Part of a small language model's weights: width 192.
Each number is 500 + 40 x the weight over its row's rms, rounded and kept within 0 to 999. Layers, rows and columns count from 0. Numbers have three digits each. The size before them is the row's rms in percent of the matrix's.

# layer 3 MLP gate, 448x192, rms 0.157, rows 402-447, columns 96-191
105:554465480462486456516504513535450572436517457555463543473521436421548540507505477486463501508481518463423441516468499498463488472522438554502540475493518444471474520533514458538447593489516565528456510533522551404501502490488477545559522501521484543489478506496481531553559526519537519528
090:544505543488557478507430526538430515528513474429545481491492491458469478420512501477597499480533467463451480476524472538480505440518494471546375502487492488595499516456481515492534480467515452438562513515531466517545516430584527550455460530494474501549472555532477528525511495552569490491
102:520488447369462532520526491543481514446506458467541524543501478451526494461517473512522517531495508545481579538554530532564564482439476542565465544501486443525521506456498475499492470520426466492498541518552538517585483505524509603499558475427446490518450554496523450509481523558521571592
091:502511456514502504485601596540555529515514476523529520523434548478476507541506506457464537447439457503515502486469473452569543475509558471559556518455552498491417516582518550503488496491435535500498433442477518497459490438421555456440409536504462513443490491536502470404485517499471478436
112:409478522443500482517466552543561536421564464421507492466439481523401521535411500527491445540477525466496523433551538515533532473548497485455458536518479521505476517471458461535478478520460526441564425519538520569511491528436545521485502562486495468521506451505421454515542602589481506484
102:479511509452487538554507504479490476650517567496509442498453497527579478539505493483522542533540439543536472498472564509511450449586565519549562539602458524524494522443495526429499537517437552590546487468475486443504456534567469505465529558533492470465536461465506499481519514525461463501
099:499519581466478444533538511492582532549506494569490365509506499501457490479497527520546502494430493464455440524534503559450512547520510505444491545516458530548523499498499468531495469516416543472498484571388526466463496507527517545580413508459469500508566451422492512564529536511425532468
102:477523500501556547506517530489560509503549477469526503511443543550559458438565549501501539545546439490474500550405490509485534495494466479484466519520535408542516525535544478541465452475443539479455449532509533523493502471519506435461474567563493502506461447478510501504519486549504498517
097:449591441459488498416456417505445509515456477481428464517563475544487486486503473437495565414506461474458474443463530500485477466512555517500512471487510456488530533437487428453505427570514499502511468464481407419543484498497520498460509449529454506473566451483475574557528477511569478489
105:517469515459508545496411467465476525551456532452496503523515563521525442467490534502435487545429447485532511505494506449531481482494582445467438552521489507487484481465542517481468537436539511463533501417534517467485465536533460556482533465527556494427462493513506568496455453471513522490
109:469506458491474519531581415503520493493487439482544451504523523522488506483469525507503486548532486497504481473483549487501510436469464538460525519592485484550502531608479476501468519475492506517441487487462476568490462553450496520453487568567501485534445531459509571542517439493475476565
093:533524481493475468505461528507503506448505542482480498448436504477580492370431455468518618512515488547552512574531527513493419569497486453479525457533484466475468525504468468488484516504538521556433520480501505471450452446474538511520452455451459508575485471474453486533458507537543499571
107:534539458493519499521455486471543493525483437467466489509462476500527499500519475536505441492526505515444490622509551548556484501471575524529540551531507539536427511517567441587426490490565480524446560519487515555413473531455417438485458558469543532498519488456517490494474526510568471453
098:494423487530556454556487483543501515592527483454423569498540509479496570488453553447482473497546525519455491484465488566495467529555536445412549554517445473471446507484517476403526477458496453492476527485544497473499527509477558430413569477493487477494467441469518516481629522478491506521
098:517506503470560392469461471566524558552524528484467517466566554454412449459513554558479415517465506513542456484470488523507522466552527522467510447436500493559530463463404504555436491493512488506431460358453466516496546477472473512513492447534480444458561413502505485498456500497506506493
102:485521480464524498497487449449543520475505507486542433503512453545521500590493489478576469519486526501521462466447531512490534583469454532554454478539512478486509505538581494508505532495483494473459470463532469469544486520425501454533578540478513484542534523516474488575446545505509516484
103:502540521496487547539431445521445500531507471540473432565532514505479489464469551523500568487495615474438432434528569504493491436437472473480443486492416536478449462483545451473484501527491474498548489569528470490616472537521580520457433436526491483450516470496518510503533527499451529463
096:488412433499486481512478414546546491535518541477476510501412508509525453499459481498536525493509536428482539501502519607494425550501483487460517517413451465537460534488560466559421508447521509524511467493485554485507527509560523437455491546510493482503485543517467509478530491551504489555
108:481477507518577497508414506438492512490513496479416491531557450456497517481463528495487625448472501524570502473497528479465501500481552496487486565557490527448459508515503548508553473519529547467488450485530520537495466541431535518463491524441589524445519476483546457455485464591492495549
105:478522517496507488475514539500535479446493526490493488499523453486526509501509455487539538563570500533546494451487473516364546514527531569456468499524459494536424457474491548498541434494538566467523555502457479535441497456516586407488537463431506515556455517431539589517507478416444506437
097:569457529503520511527526426566505536540538507532434442431510462503494491482537420527472442505522444547437464504577547510523466468483448454459485519487571535547513486516533447557551497527497388507487443558545491513591485547448487526545513477507500534572515447500457532493560530477430528471
090:490515488465517571475534453449485470434523511482492554548511484487561540477482506472445451482497458551553422468431443501526514435510485507550553503525507484496547460498533530533486484551526510508515465505559510442471534469474536564470555484515466514466383515491494449538561533444501535464
104:476478526484471523549460533465450516482500487404553483445474519526444436449486558496454499467442535482485558530514513429451452468450485452573494487493518464508435542547499433476432510548498497549483485538440578502489546440502562511535500503444590496581557561481458500469490507493499482511
106:534473524500565526444460461480508497568524494548536476557506476496537476494515480508524483447516540433511465504444432566511500453464479466444471516508529525467522486494473496528505420467547537482534519538407440504497521492548517525507494513459441503427523517570520496525483545547466523473
103:555512507460495528538528501491492395450495503409512566506529451488469444518497485466519486481512483564538514531521448484496500475575528475486428507534492569504528572537555545507523483482516497571525498535481518456494543496446499466431513514518548433518548476548468489542530527530494506426
097:492568479501487461489496493510511485461493512586485518491492508468491423451572451456509514604591501544566513497535487563516565496468533534524518498529521476429527493510480489563483449469486469575543444561501447495538552579500542520496469493528511480526537479474580506529515552495446494521
100:501534515494490458493509494565542503511485516452535562534435460513537456515474506465446530502532490470518482496527460475461500494536514570517460453497496501568494475504546479463537502518491481427488504518510471455514461541453585483557506558558446499443538499495472517547506502517450571413
098:493508482525480477526455451531486543517595535565489436515506450524506464448493433462442456574508436520449473468428458485511471482531473500534457540522551463450519484504496509551458511524459526503525438509526507506483501544623497516486587560518466511538493490443518417500533485441570496427
085:471510494453503539560520428530539478506494509496464474463524432495461455462523546456461520478495489568499482569561458502490513474452500525512504560484432488492535498473496555506538432557515536457451458477490443563528490490498568503512506414411532507543533421560560541540486477568532447576
102:490512504481546463466475543519558421498484551527492483512505522468518503422561522596482469455484479466561496512535557550541476458555476538460490520492475570562514485526494507470479502499504586548445491455488484533530523449559521496566474581486500427436510505429481551484446462557490497516
095:482546504532492535509534508522528490485480559501524516511562536440546473452558420565508534524456513497489468495521532523430481534456507499479456500485517443530608527480491467499471531572557499534474547533575492493474528542481477447505567579522543457469586496547460493537506392455467555467
107:470554501481489436506543417480571506515487539568440505464494493439504491505536487498464448537537522470560518467462553476512488360480478509452483523498452557477514464481502522482502465430487524543471508493542529537512482393523518517506540481542558525493551519559495440447537521461477481505
103:484508506426485511469531398422452471466449451447536457478512448493426415447548516537553448529469522478499555520543468520609545501409593521567516453461628498457473492496533557506479503482455545503491515504509521549535498507538446533544465512457454517537524511518479537473544537525579480530
105:485547523449461502473480539576482510422474538443487460525439527553464495466466471480455538512467507484481468455519474454440432507515519447498493436526532544540513450514509481596431502485526516457590514524492505521540501505504500503540517463518470494569552449468526502472495490552487506505
090:425495562585519525520405480531553542521555476435536458444515443518475514451530462498563424499489560493481597494515545577552490521473575578559495473546517523425493462483482547549488430483501495458445531457485536460500464509486524523529486514439493480507448541555501554527525521501544523530
099:515527547484515503488534450486529476494457465580526529435473553546520446491473473463558494435508549585530581538495448559423582501451462482542471521501403546597477495524486479485525455514521538510554462533512551444513453556394497499562527571407533486559508513512507471556478525559457491534
092:507461466517453471530500487476477531501509490481516451487493530460505485474573489502494500454485493443564402432519535466460576566429511454444491498547549562521523398441450465431507532529572501423534543415484469539470456529501480506446491542559559483493518506443469529476466460527447517517
104:547555503498434452494458406418468464467447446457524527539514458520493515519439427454480560473500468490465493536485510515525527435453466439463490469419535442479445533516519476446479521517482465515518468490465617510503567455503419493474484575584527518423459419430533454504431495531509484537
103:512560434458458517531566552516515503515478495497459422447508476506544555450535551510516515522498536528539472521420540536532543560533500520535445510523482476494473470492508570463456482545477544510511549549538535524512476562491497486435510505473435486478447500445469470470600482503529521535
100:486448447492510570515460517532543497535508504531432455528536494463554504518504554451388471465509499453457443533506505578480472477498481470545519486526464439482518413512527464473457469550504528535442473475413487547525469555470429498519524492437524408562476447545568410544496527560561425487
090:506544408488512580509490469515556442596551573536433479474512544521525465459504465430512509509490508480475520568505536434522490519482494418478522439499443490471561435494471540459514426416501472474478512496499512463504504538501554503494519553472397529527538541427472551482521472471536467586
103:488560514560460495500483491523544626537541415523473447489555481525454466495544446465497474466527444488546446502491510437546521497410489460437491470511576547552519580546436538561516507531486516501512509542449531553496559563528470562485563490558528476518521493537475504464533431441522464549
086:492452597432408501482476512502505568468497470462475504519477514411510439447551495524532451548555503533429501503483518523538529439531467599488544561492468530432493546505511551527493478526492566522576519496519492552505449445540473530506471439524548522478474542462491522474483446518433536444
098:508501558524448520440491576563547521534553520550501472418432469504484506442501462463489521465491556488514483432465573533456486477509559479524454491577526545437460515501486503546435530567480501525536410550513503530536530466515474516523585475521560408495552476491448482519569465474506420525
099:496523532541457465525445552489386520476553563414555555548457518490564494506518488525501497455516553487522441519531531566508445465530453504529476515554499512550458478443414475540500508513518530468498471500553516511480497417498550495551514536528485505546452531467493502485496532550443549481
111:480511523497529393555375488441539475433500491507469512523546489431461463490539543517540523441490561478506498449478529532531486471525473531489466514555554505523520463512499474498454503515483466491457480546503496518510475533538486521593522473561562516501548561508443541525531533515474550558
# layer 3 MLP up, 448x192, rms 0.148, rows 402-447, columns 96-191
105:551487514441527440479478502471530452556454465533539488556540474556519500413598479536466413494525474524420524478513503488527482524541521436512498485514536458475434528534489542479566442513528491449472472512501511473579503450398511488454501501539463539492489472525525491542449566527479533458
092:494521486492594447543446480574508535464530565438467518539552560521442520473483498472440528542505451506450472549537492480551535452485479473540510508432481445526509559470505483539537462493473417455548606539419484526450453454618565463562495475505493531429509494502460455479467474478480485517
111:384578516479478472510460554455477589490437522494521575542473444473465542485478584492458403472499458559474495453501475485473513511550549451484600438573463529498476517608493500516519504499462543542453457513446528419507496538503505528498485503490545505494511456414545506476472582510486477525
093:504473523524537540530486482486541442513452458427427490520455471518461551521498481554532539502480439521516529501474424507494466588482420463520520543490434487476450449442505471481489520533569483512552488537517573424510507520539543507451610509486513524545456517472518559516498504519560492521
106:532417485539557518442518419518488493500503486461411427460526501480504549543576502407494418543469447473506483496524463498521467571516451473504461505439568498524617478538473486556492427518507444527455495516503516475477549534512498451467526382537487488531503491437456534491539541472585515563
098:540428549524454509454517494474473533435493443472557539492494453499542498467493516470499494506527492455518476507505441451513469498497443587439508504534546481501574528517468505508454527469501479485510498531496482461498537468507477486476473372452520496541523568513417504414544504448533364519
101:510539504500534485433553484562482543486518529487486520434526471569530477502499498455432472471512488506482489486529541489498479547490508452567494504561514533512471514507544536505511539505594529525526503463572515482471517551494479488496490504527480541519524435526540442482520493545623482539
107:503500479457516564428559471514536479484421489436507543509518489479501532471491468486510452475521548488466497531498441444523469507427526506546524592545442478491475490429481508551583509532437444416534490516462517539575559563528497532503445460472487503488548444478538501546524490481469463524
092:515419506518476513488520533419522500432493549493526480496430457512507478492450496505501482498478552503531539452483547439537498474483553474564535491446472518526524461457469496427565433499517430413455456522552570530494486455458534530512511522489514415529502499461508494480413590506467467530
107:438542468495547513456492558519443448457479571487559475461501557518535507479524508469522459566519482484468526534498505470489522461518548476593525450452586487521545496491514485451493484546432567432507549487492522501502510446475517496457555451543509562537562513435527436441496432463497460487
102:552484539544420498465533482520508528476542520496483541569543533506540454518535472504472515550502506492506578473482520471386451543507539543546489498468497520478536507439459491477541518477462506474468522475584501542526473498535538488484489506476488478568485510510516456431466473467452520525
094:555522536462537438509478494524478496510505552531478523482487463540524506525505430540470490544575476508461494546575505516490399529485499509510478448487503528503479487468410442497470582510457400471447513576534475567490480565519409606481438466606550523471494470466377413506466487502498515489
098:519499427489551514531554461512530475506526446403488523528438525526490548457523535514562575470508536564508521539479478474535446512505560524500501504589533499514466497452512601541448441491419525519482619556449508595511538472505522532528499542504552481486444548491534408513515476531463477585
099:519466538428545491539456503498510479475465574485540523442491580515550526480459464441477530568461447447561481514496542534475577469479470517524493473529435502478520519492484437534525531506432520509500504490445466532543534476482498465526483509470524444493562495521492506455523455480532560447
092:495497525548594458446518461531477511537512531482535538474428505450487507465429511444433518530536509507499447503486520546487429543485571488429517428403494512547541544412500530538516486549484457498482467429513428490518465447491450491495508519589502569427498494536457524532480445530529484544
101:483437548524515548519483491546488543508514494496487469528468457483437558525509453529438527532474468486531467471561534497514464436468550471467481470392504453527537536426416419518472555509516431558514551526514502385539510516545418435559470536501531477517493436522482529560557537451460474493
099:551543440489503502622448487465500550550497443458503502486525535538440452573517474536470540537465500509588519518522549516493511553497545475447439489530510496504571453448432546520536448501485523493498531446525462490509505492467516496466486519497533491556506492471437526465581542475533568490
092:493504533507482491455538528497561538456470512447496523543560547550517566492497507513434422424461534531557517463490495549471623423581570474519466442510485518481487459490517498446467474469528527500496536467539499464511564477468481553504472556499458483520523540500548574531519497481486552485
105:460506508482485556432556519478510496483472454532479493510517506519533502486520466492461469555503577446510521479503577483583455521543551478468495384523541549583597539483490478554414524504506483538459424523487508477512573441536521502531438453534446573470552432513471527532540532558532528463
102:492521440598471487529484498476499458418527544565553519495531454449545448532431460446471483504591532504528485544520466494494522589546431466399494565586534478486463591493453543463484536507509482470430460541450548535462491546557538523490536499525504449553480503483507524459520437420540529491
093:497532470553561453473482535549517443469502486519497538512505514483471481516461540560466491469470450493464492442484582528528492501514467491501567502517497551544521542540518477511493548533519493491476492561485440565467506527518522444483473527494514461549524406434524522510457442505525520471
097:472502507427446568480511483484484485584494471479379476446466572505419499494468522488437494518509513497485474555493500526598463499569531457527432439475511491504532493514541562508369519451465534477406430511500521453459461465487515469561466536543519466550480476483490456517489424529561453527
104:502484545498570548528472470499530481486483517489574471506495503514519439486512416455462541515490502430524436515452525512478513462479499481425545480438502548577548465500415442507483460578465505522484552576579513435464439452487502464542467508548541457452513515469440530562460540563565532481
097:464485503533372518489536467580512478515470517483476459477556447516523532538506452514514480550498533553547512530518479534509537451582502458533526488505546541473501549537474524571472507480505476489434476491480496492477532470469550493527531543566483436468544484545483551564497424536470446541
108:512544496562428493491509523500480473565467539447499529523503497508524530444527518547464547479504566500481557536447491541482527505495530502532547518519484481462537493602429488513468496575423465467490408485500510512558450532494450485453451514436464547503445499530529499482417472488494493428
103:531443556509544540442476440537515482517541482415505496459484459514528467501475547540520564531515486459472545444541584515538458434514455588489493389532499544547474526532510504478445488488563442550477480505446452558497509453525476533505480537596564585501506513518467456455462471436491575474
088:443540501569513493529474516499540465502457515541521489519496498426484529485394498470531491482531498479540511540515540535486577502473538537478524510545532488499541409469544498449467509483523596460500519558492464474546512564493609565494519551451520574534470429530491499514453495573424505563
099:487471509513511477579516493478498483548533494493505491420488507438501496489461501552458503585480491526528553460458525448531507545493443542577467440507572508520468530494453542506549478509469429542561490493461517523517507440525453540591492527510518486536500501571433421508505529547540525466
089:484482565440492451539570537509511457535464525557466502534463588428503508483451450500532490444488521475520556602533483564493532481499440421490488466454453467447385446504489444510440530573463460456484475520458542529506527440509537558536493505526509519478497522486492493502478485510465516525
103:450425573470521473552480516546473509439519467449478500539560473531507562497483516548498560508513471516505528512500458569537536483461521502482448474506502467471531544471406478467561454505538453557456515515431504575493478461539529515558435596512567538506517543441521500544542502498422394524
088:481573512485489560461533560483443413522488449471554532498462497472513472528541482489433461510548421524482484507470458548510458506536430516506538470440526477443441489536488511532541469459508558467550532531509572460495483467521463410469568498523472585535532469493512471490545555490517461403
101:507552454494496465483478502484529508558451479505537497522571482538547492522481428514480489538543533518522530520474495476462439487494546489479462507529505575513504483489512542473668486488475606491471464408496548511493497487480518535536482507566512517544450462533481438478521509532477466541
103:508468526522503520478479545460496480540568538568531599501513444542500508441463475474403508475470465455430497485474502435527467514509452515518501559506433502567507560482489504527518492447500509446520498482537527495501498499454475497486464415475541493443502497446469569509503470527535488591
099:543487491493488469546518466562473505495417563520531570476558463471489459508478482475518542507501500571492537486456546529489500499513581435484519549533539496551483398484571469547502443454506548476497478485484496467533506536590524486565502509521573473422486521524535403520501423520550503468
095:468484527485414464576499506490494553498526527500475557532460577472516491450510478487516615534465476484502496473475559462516513487539564502462508470610523484462460503460480528474543529498519525537513507495550537427499507551463471507530520505462449521518531521501402394525444505462482539454
095:477499502534429496538440505485569539460454603496467558539481517498552511467511493542497482507541504426493470501480456496520473516468496488490506492486571411428564447418534585538483474520512544511490519547498347596489493562509464493485459490513470494494508448520520516488507479463500466492
094:493432539483541498535473565487511622568530521482501525509436466452456469488525560523497553470483436502535483450520481543516491442491466483414525527449480490485541507467524531497528470459446480521476555478523545590497489539516495512484498433467522484557476521513546505515506468526532504478
099:472497463436532438464546548493414527435464481513468550531468470530476480505558514517546472519511491549556495479424497426514511463462497510511556467484569485523501520505510526548546453517529549454491503623544468429514506533481475492453457502578570480506462464462478487456504490509495489497
117:579533485553412510482419512557495505472484522483556473453501477466432516537493532550550442533440482476470483532524593535441490458546523479520453466540476514538461519562478499479558498544484486573519455510533531484557488515523500515514461577549512494470427520442504557505498516470462485485
095:507499488455523521464497531540561527498570592550494445486500520413498540552558529558509474479445551527476470489514467530467468480459544523486501479517471511486584488519492459476502498516520460469512506441511483505448482474551531640487516446531569424512491482500537494458500424551531471500
094:423495472510460495503519500511568506447489497555490453544491479487464513466488549490488552546480424481531472464518504511517534486439577493537427520513505500443507470492541415524442484483467520484537537443489552476499476451485492497489605481491559476431512561509523501486525547492433549499
107:508457488472484504400493442466466476474494454565554472544577490536495415562567483473515430486410458561474491489522448513445492485457530498560495579568517561533567504551442571563477442509472462533517510543522512525457481495436489554487560463506548511496497496467502452543484493573467376508
091:511541471496463500517480525509478518546551482516497522504431442444491536513462429500498558475480425509542516469513451502548560534443511499500502536469535471462476529401462476423522520547532464574475491482478535565487440513485418453444540536445535537480532513493476484533452416571495519541
093:560504509545458581533507463498551485502468519514437473434436467486483441552442544432505457505497540428443538470495487463422524509466563431450512475483538421529483492530449534492506504480436433479461423504563495489548500482432500455447479578471437437502514445528530515454525552495484484517
090:523491519581496463486456421458458494495526454548517547493502400457491464445575480546516553525493529558517491481569522464475480529413479500456463461511378505527526570472533497499512498460476518533474441507469483449454463510540379483466480560467491442483454450490464499488498522515523502470
109:493527545496533601520507533558453541517453508511531499408474521431492503479497401546525524521501533511462531499569455499482494473550507482491500452470508526565516545503543455578482520567518458489468500501412505514503497508476478504478518468442503503527533489458467485495490512507544571543
# layer 3 MLP down (transposed), 448x192, rms 0.146, rows 402-447, columns 96-191
100:448561476598499493458480553434521486516501543444453501467528483484497516571487479459447478585495560472525469478496490508535474522498466503523505577533519567434501520497510487525482605405503514597526560477473463464514493532562463496515519416590413491470417511490490457450581515519505472522
095:441514425495552508465502496574520533487460524494472510525559468463502522487512503502471422468518477483503508473502451461565411445485566487477511467458464572529547538565478503483473498564459509524485506417464565441492494456506459466493498537500508453482482575468522495446496514454495495480
106:454538431490518537580461504491513548470449544395513536435489476493466532608484504474498467479457511529456485503487512465531503522537521514495476427479504538532472507439457523486507502507541544523526550572421424506463555459526567569458476463538576461519563560485553475526552512516518489382
097:423402390547437471464413522468538554456438479491489459480391557511507456521523536519506469470455555434498450455539512449539474511504520538503478463489539537520507538512497509472494518497530558535505514480490562424489538488435443531518440598511454510562494515535432493566471483477528438455
109:480497480526549434504423587479476406484485541540472524515488488495483465399566535472491518498542485505524474499469488507432478483518515451542499522404440488514478513484504539479488473495565547501561546528441488492517538517450459527500540538493503486483495492435425449451567518499501531529
108:421524431430547560546548564556507523460500505561550448528537490470514470492412577531482500453533493497461520459527504502479518552461551538484494451538498486432512463502526548465519472546478443529432550522530476521492500483511422487436507524489494481553558538517476510581529475462478528464
104:469455457556497459548474532501480449550506478475479482496471494499514420497545431508455511502451488407463468537497498482482430498480524522490470531512568544458501479481513449465468484468468530466524513514509509484466441471469390499543459542483448510516440559495511443506548564484549473564
100:425472608476555525466585548490421563541527437541481435500528546569503495530449488480490551480482462541420471484523536476597445540467524506481477536476498485452555539489409507483486473487475485518452501473502561529531552485486498498511494547508441486451583523564528513512541474515503500447
097:445505490500469519496495548518465476422507491547499426521478470435479442502435483504528430429490476543548499485465462467405520443465604504477534502449480545473595496447551448452480487560457471501455477474501421502510446532497506489554447507530540457485517495476512600529463551453550484437
103:477455507528455526565563521478502518499496592552598461498466573558514522508562544581474552505461468507472497506475466505482526568522449435477480405529482502553486410420482550498554539468515482449521521493515432516514506508527472522508466436484491422567522537539417534436502503532483518512
104:482536558529544450477551528544453420374453510538509478539471432596610438491522410533488420501473522547619469493448567500488509532518480472496480531448590440475474531505559542506512449467526528472568496507495509538520433519462491411526499568467541542532514466540484513471502492422591544548
095:556480479461456544473468400490484546482481440545448475466496382470541505507526460508490503538554519506490494487398420546544484566481444477561512484507484496522510470545550481449475485477487492505495515462466496456552523428471563541489563518513529482523461464486469521585487497508472481491
098:473444515500460491590495554442531499575458554485516449467535475555479496508522480465520454492508542475418506575460527493497498473485473488546565462526530500475526429501562462550506529522472513432457440526467458544505473455412487538550494513462520488493453494501553481455540460496426507453
091:471504426530450526480475428543534522491548493542510540521446503370538528513470566506505520455495485492496414516535515488535484525509477539497529510433490529460502543462446524521480537527577505426495503418460562488484537480477554459543506572536580507507435568448544534478492461491560565492
104:537516474572476507479476477496526572520528495576474468616462507554451516476492511571535437479527524506453522414496457505497474543547492437494460524520508464573487474535503555477487480507520443515475481502442516565455443473537525512446429467443504535461505588490451478428540534532504519491
097:450556529519425470532416521527558536500513468452527482508473484575532483515497513507472399454527514479547441502488530485530516510479497473503496516477509466517463518470595543464439424501478549494481566538485473448529503460422572533463369509437460533444492483457430533548473492508470573507
104:442470519532534491501540512522494581464480499522539540492461563530501460610530531532470539500500571519495491510531511550538505424542499465505463468532473518538512570491541501526488528470438448497535463461519523558435528494527541479554521473480505529503499480497519489501518485481536550482
099:503403521485534508599490572515474551459544518544494569500477505516467486560524548498557468442425535575516445422488553508537495477485519445502495458507508406517497510503509495442498509475569463550472472556549565538507566582478502513506533511543453395508455490490452497543511478498527496542
107:523497498506557492545483539588504467546488442541540511502460482527555488483493551505522496517480500513475471535473459549535445488523532538514514601407480503494456530578544545423519523521449476535555467474464464466520572503539533541518574508556542524515502515521523528460456498458468468491
101:507545518562523480549503464529516508433511482441514610509499549571468494478627535547439537514527477549533507483527533508518523458534493535498532470481458476456461483503500463496442511453504528529455497540468473530421466531481587430526471478445508489496474433496526471527456546501503519498
101:546561510477515544445444479503485485530507438504495556524533433497511501423499461508505495465550492447538517528483482559583498471508574548469492520481466496532450519509477511507495509495511479477588507552544446515503480478442447461513508425495600525491468393487517563473484552547545518534
090:456514496513516584491457463530496495480481528507536503521494413465546486534523414569465544482514459574543611472486465535477589481470449485527601509479508467502510473500484440430504430549580531446440419484424531463519547489536481504477480507526536541505456520524456520556533550578513530524
102:445512474496554596542535509494479532376543457512561485439553555565440431482498502514415504500557538523463491496469448580457487458508489462466433542519539470532495440543462473509489515508515471451547485599499551499558522529576555502522476431520566435495515431456437443474510504549453459528
101:530439507470555546524471509574538491484493526481487503523547525475528479544532510516510573578581495512541496518488553559500515534511496442556464515524447496565472518482569513529514564522576544425556501567482453494528484541541478525379532490463536546496493482517460516524554539522502481505
105:562545436511479448514482467463420553518564519484460466466518495493452463489482476501468533517477536552554485466560487483517474504513529508444560585439537467436472474493417525508476524535449505467567555568517499473470506517446494467536556486422486566570490546530589441492501449501525572432
105:510566566516533491501502483511555422543544539606554522489560516466499563440499517531510545444529549470551566501517468509554518513482517530526545458472492498526511444493490470432490460421530497530511488438490464469520516586518535511500445486558482497472494512455581477520464456515439460499
099:501477551513572554526526526503491499502558481468414526470514528514453541491485569464453514522412585477523431528504482507512532558511431511542484487471514563454497558530463495462508530525519537481493531533511407463530586503536514505586490525563577467495522405463505488517447471475462571529
104:519566481530531534475473499445467498607453460458515478505467506547553507594484470480553470533501461508493503446511508508539521493535447509494502476554472452460473559546487530531497489483393544460518449489480514504446495440576518561500535512511503467598444473462484502470467489440517522538
091:551517516460476407529480491489597537516543583366543463543593462464496451544449491501450502520526557450494531555464410513469564519478444602539481441507530527492542545579516454548496435469508537520462541526539451561533470475511515488489504533512511537527465472476504491541537473490486545474
101:467532541556432520489520511485563634557543541547466453500559476536517502510459503478466469531612483514483484468471470449470523476455485543494493526505420563542536493510504515491506525500489536473487474364565562469494532487465469580457495459505473503507497528585492473545473499502466509508
094:524471535596521440506503487559469489496432546507490547500542541469517466537472531459455485481488536493550510623516450502482575506457597514514410506500555541460493521468528453378457515526511548568556509480524406514564417510422478503500488396539441567426490494510493509514530505518458502481
107:552471471485523506501477436536467438496371513535465513492504513546505476467520527513485457535540509530466494500536517582469494448526423525511487541457559514478514546474570470454496456542454447489528550481405475575407439518519485519523555537555569490568506481530492430464505448450559459484
105:524575463508540475510504515509498457514512551506425542543534463446422547431520475469518529514485492461553482467515538465483485428502455464506507594540538585440547451510522423494525510463461495453467473506494526482496499590487405499519469454484505510508472515554535478559551528517463494558
104:544539538530523485438527568551498479513462548506543531552545449488496447531442500469514580493450497483438522518454482543466505517529510572499537551478530537504508562450528438635575541504496526455542511474423477502458549538582510520530455486493465478540458481502487531512487406526546520505
098:541408589502409460581469532483559476493531477524526471503431502386499510418540429511474474537487453519466494445502450484470494507452525556495492434544509439553473579519434514517501557561497506541471514471519571446591474562551534457564443520502460441518590510523508434500508496473464532456
098:513565470538537474501477589442519494552481580525457432447475541546464544476464476455514523531462537530441504496524490542486526502475548444576529549488528531498525514448522456495483515495475423515441516549536509453458568497532530487586471473535461480569504523590516432482491544474410510479
102:441527444516439465523470465475417573486527492504492551496478509544457516487570418593500504450507430492554531545538451445532512479442480551506571447503472463496444537431544486522579498505458471571484494512531589506446452487548507509509465515494509551552537487501463488488445434520425474495
094:547533378463480442451429591509482480524520543466481470468426507486503448553493475568504500536428482478456526472530508481527461470562470579482473525429456477556495512448517509485495515387586530460472509498515470519556454457524521506528511474529436479566499564544560525509560484522504461515
101:488489493475481448463486481490540482488521522497500518514505456431534460532448570513552528509479540558512415408460422523552468564496454550496429489442530516451518547571474475415425533513442518481523464506517493543534469524549538462448493515455521482459511527453521429525606547474471460495
097:548501536484485491471498508490544510471448466424482514479493532499496470493570472535520425498489466432546521555495466522452529540519478429532505513527496530550569588488432519523559535540414493460542534511475515489535495489483473475527476501428471496551489503511462516476516488527458567512
089:515498513463522454514486476541508414490543484464545561528581475505509526575468508551472456453509545598477494538473520556458463556560632511497414508471493553583390497484482503419452553517497465493475469487491454562486522561562547522550508489483502516501475445509521498488522490584561509491
102:529501505519415554510416536555547421542475584476525529513511543492455451482493471444482478495560503433491431525495525600473464438463485480509526560504476542455408523384469531473526424494464543459474473545500474507494569516517535506493415497550488486426547430440514458481556512501445500474
096:549506485520518509475531474549455541526528479495576508522473484516539573520467455444491526475499498535505452440464582541456484446530464465542464532547508455543508468481498529540501501539406488460440528534559540542566501510452440461455538449503507539523507472479554515569452471541503500619
098:534472572548478511506540532464534541449596493492533521491444511459503529505514489520544496618440575507509478484472585513493475551566497568439528467504510495530477443486571522524462526516515583479446536444562522481521471489463472489526580528521481458527468555499525506489586476492537429398
096:505516429563523471522540455494443516516519517469514541515446531499491528415533455552484503590459471556519534461530508499515501490476483531521464392464466493409514534574498525461524436469498554497558454453545485525478477505531487569512452541446502565596489563522400527490469603475523480524
102:484550554518536524365434462559524493536485482517500499558509493458537452500507479523452459562468469487438477534507496542565540441483535562443474522581517524518561486488530458533524495523490548496485527475465503446523482468517524535527524554484457448595541560559434577522500493456512559617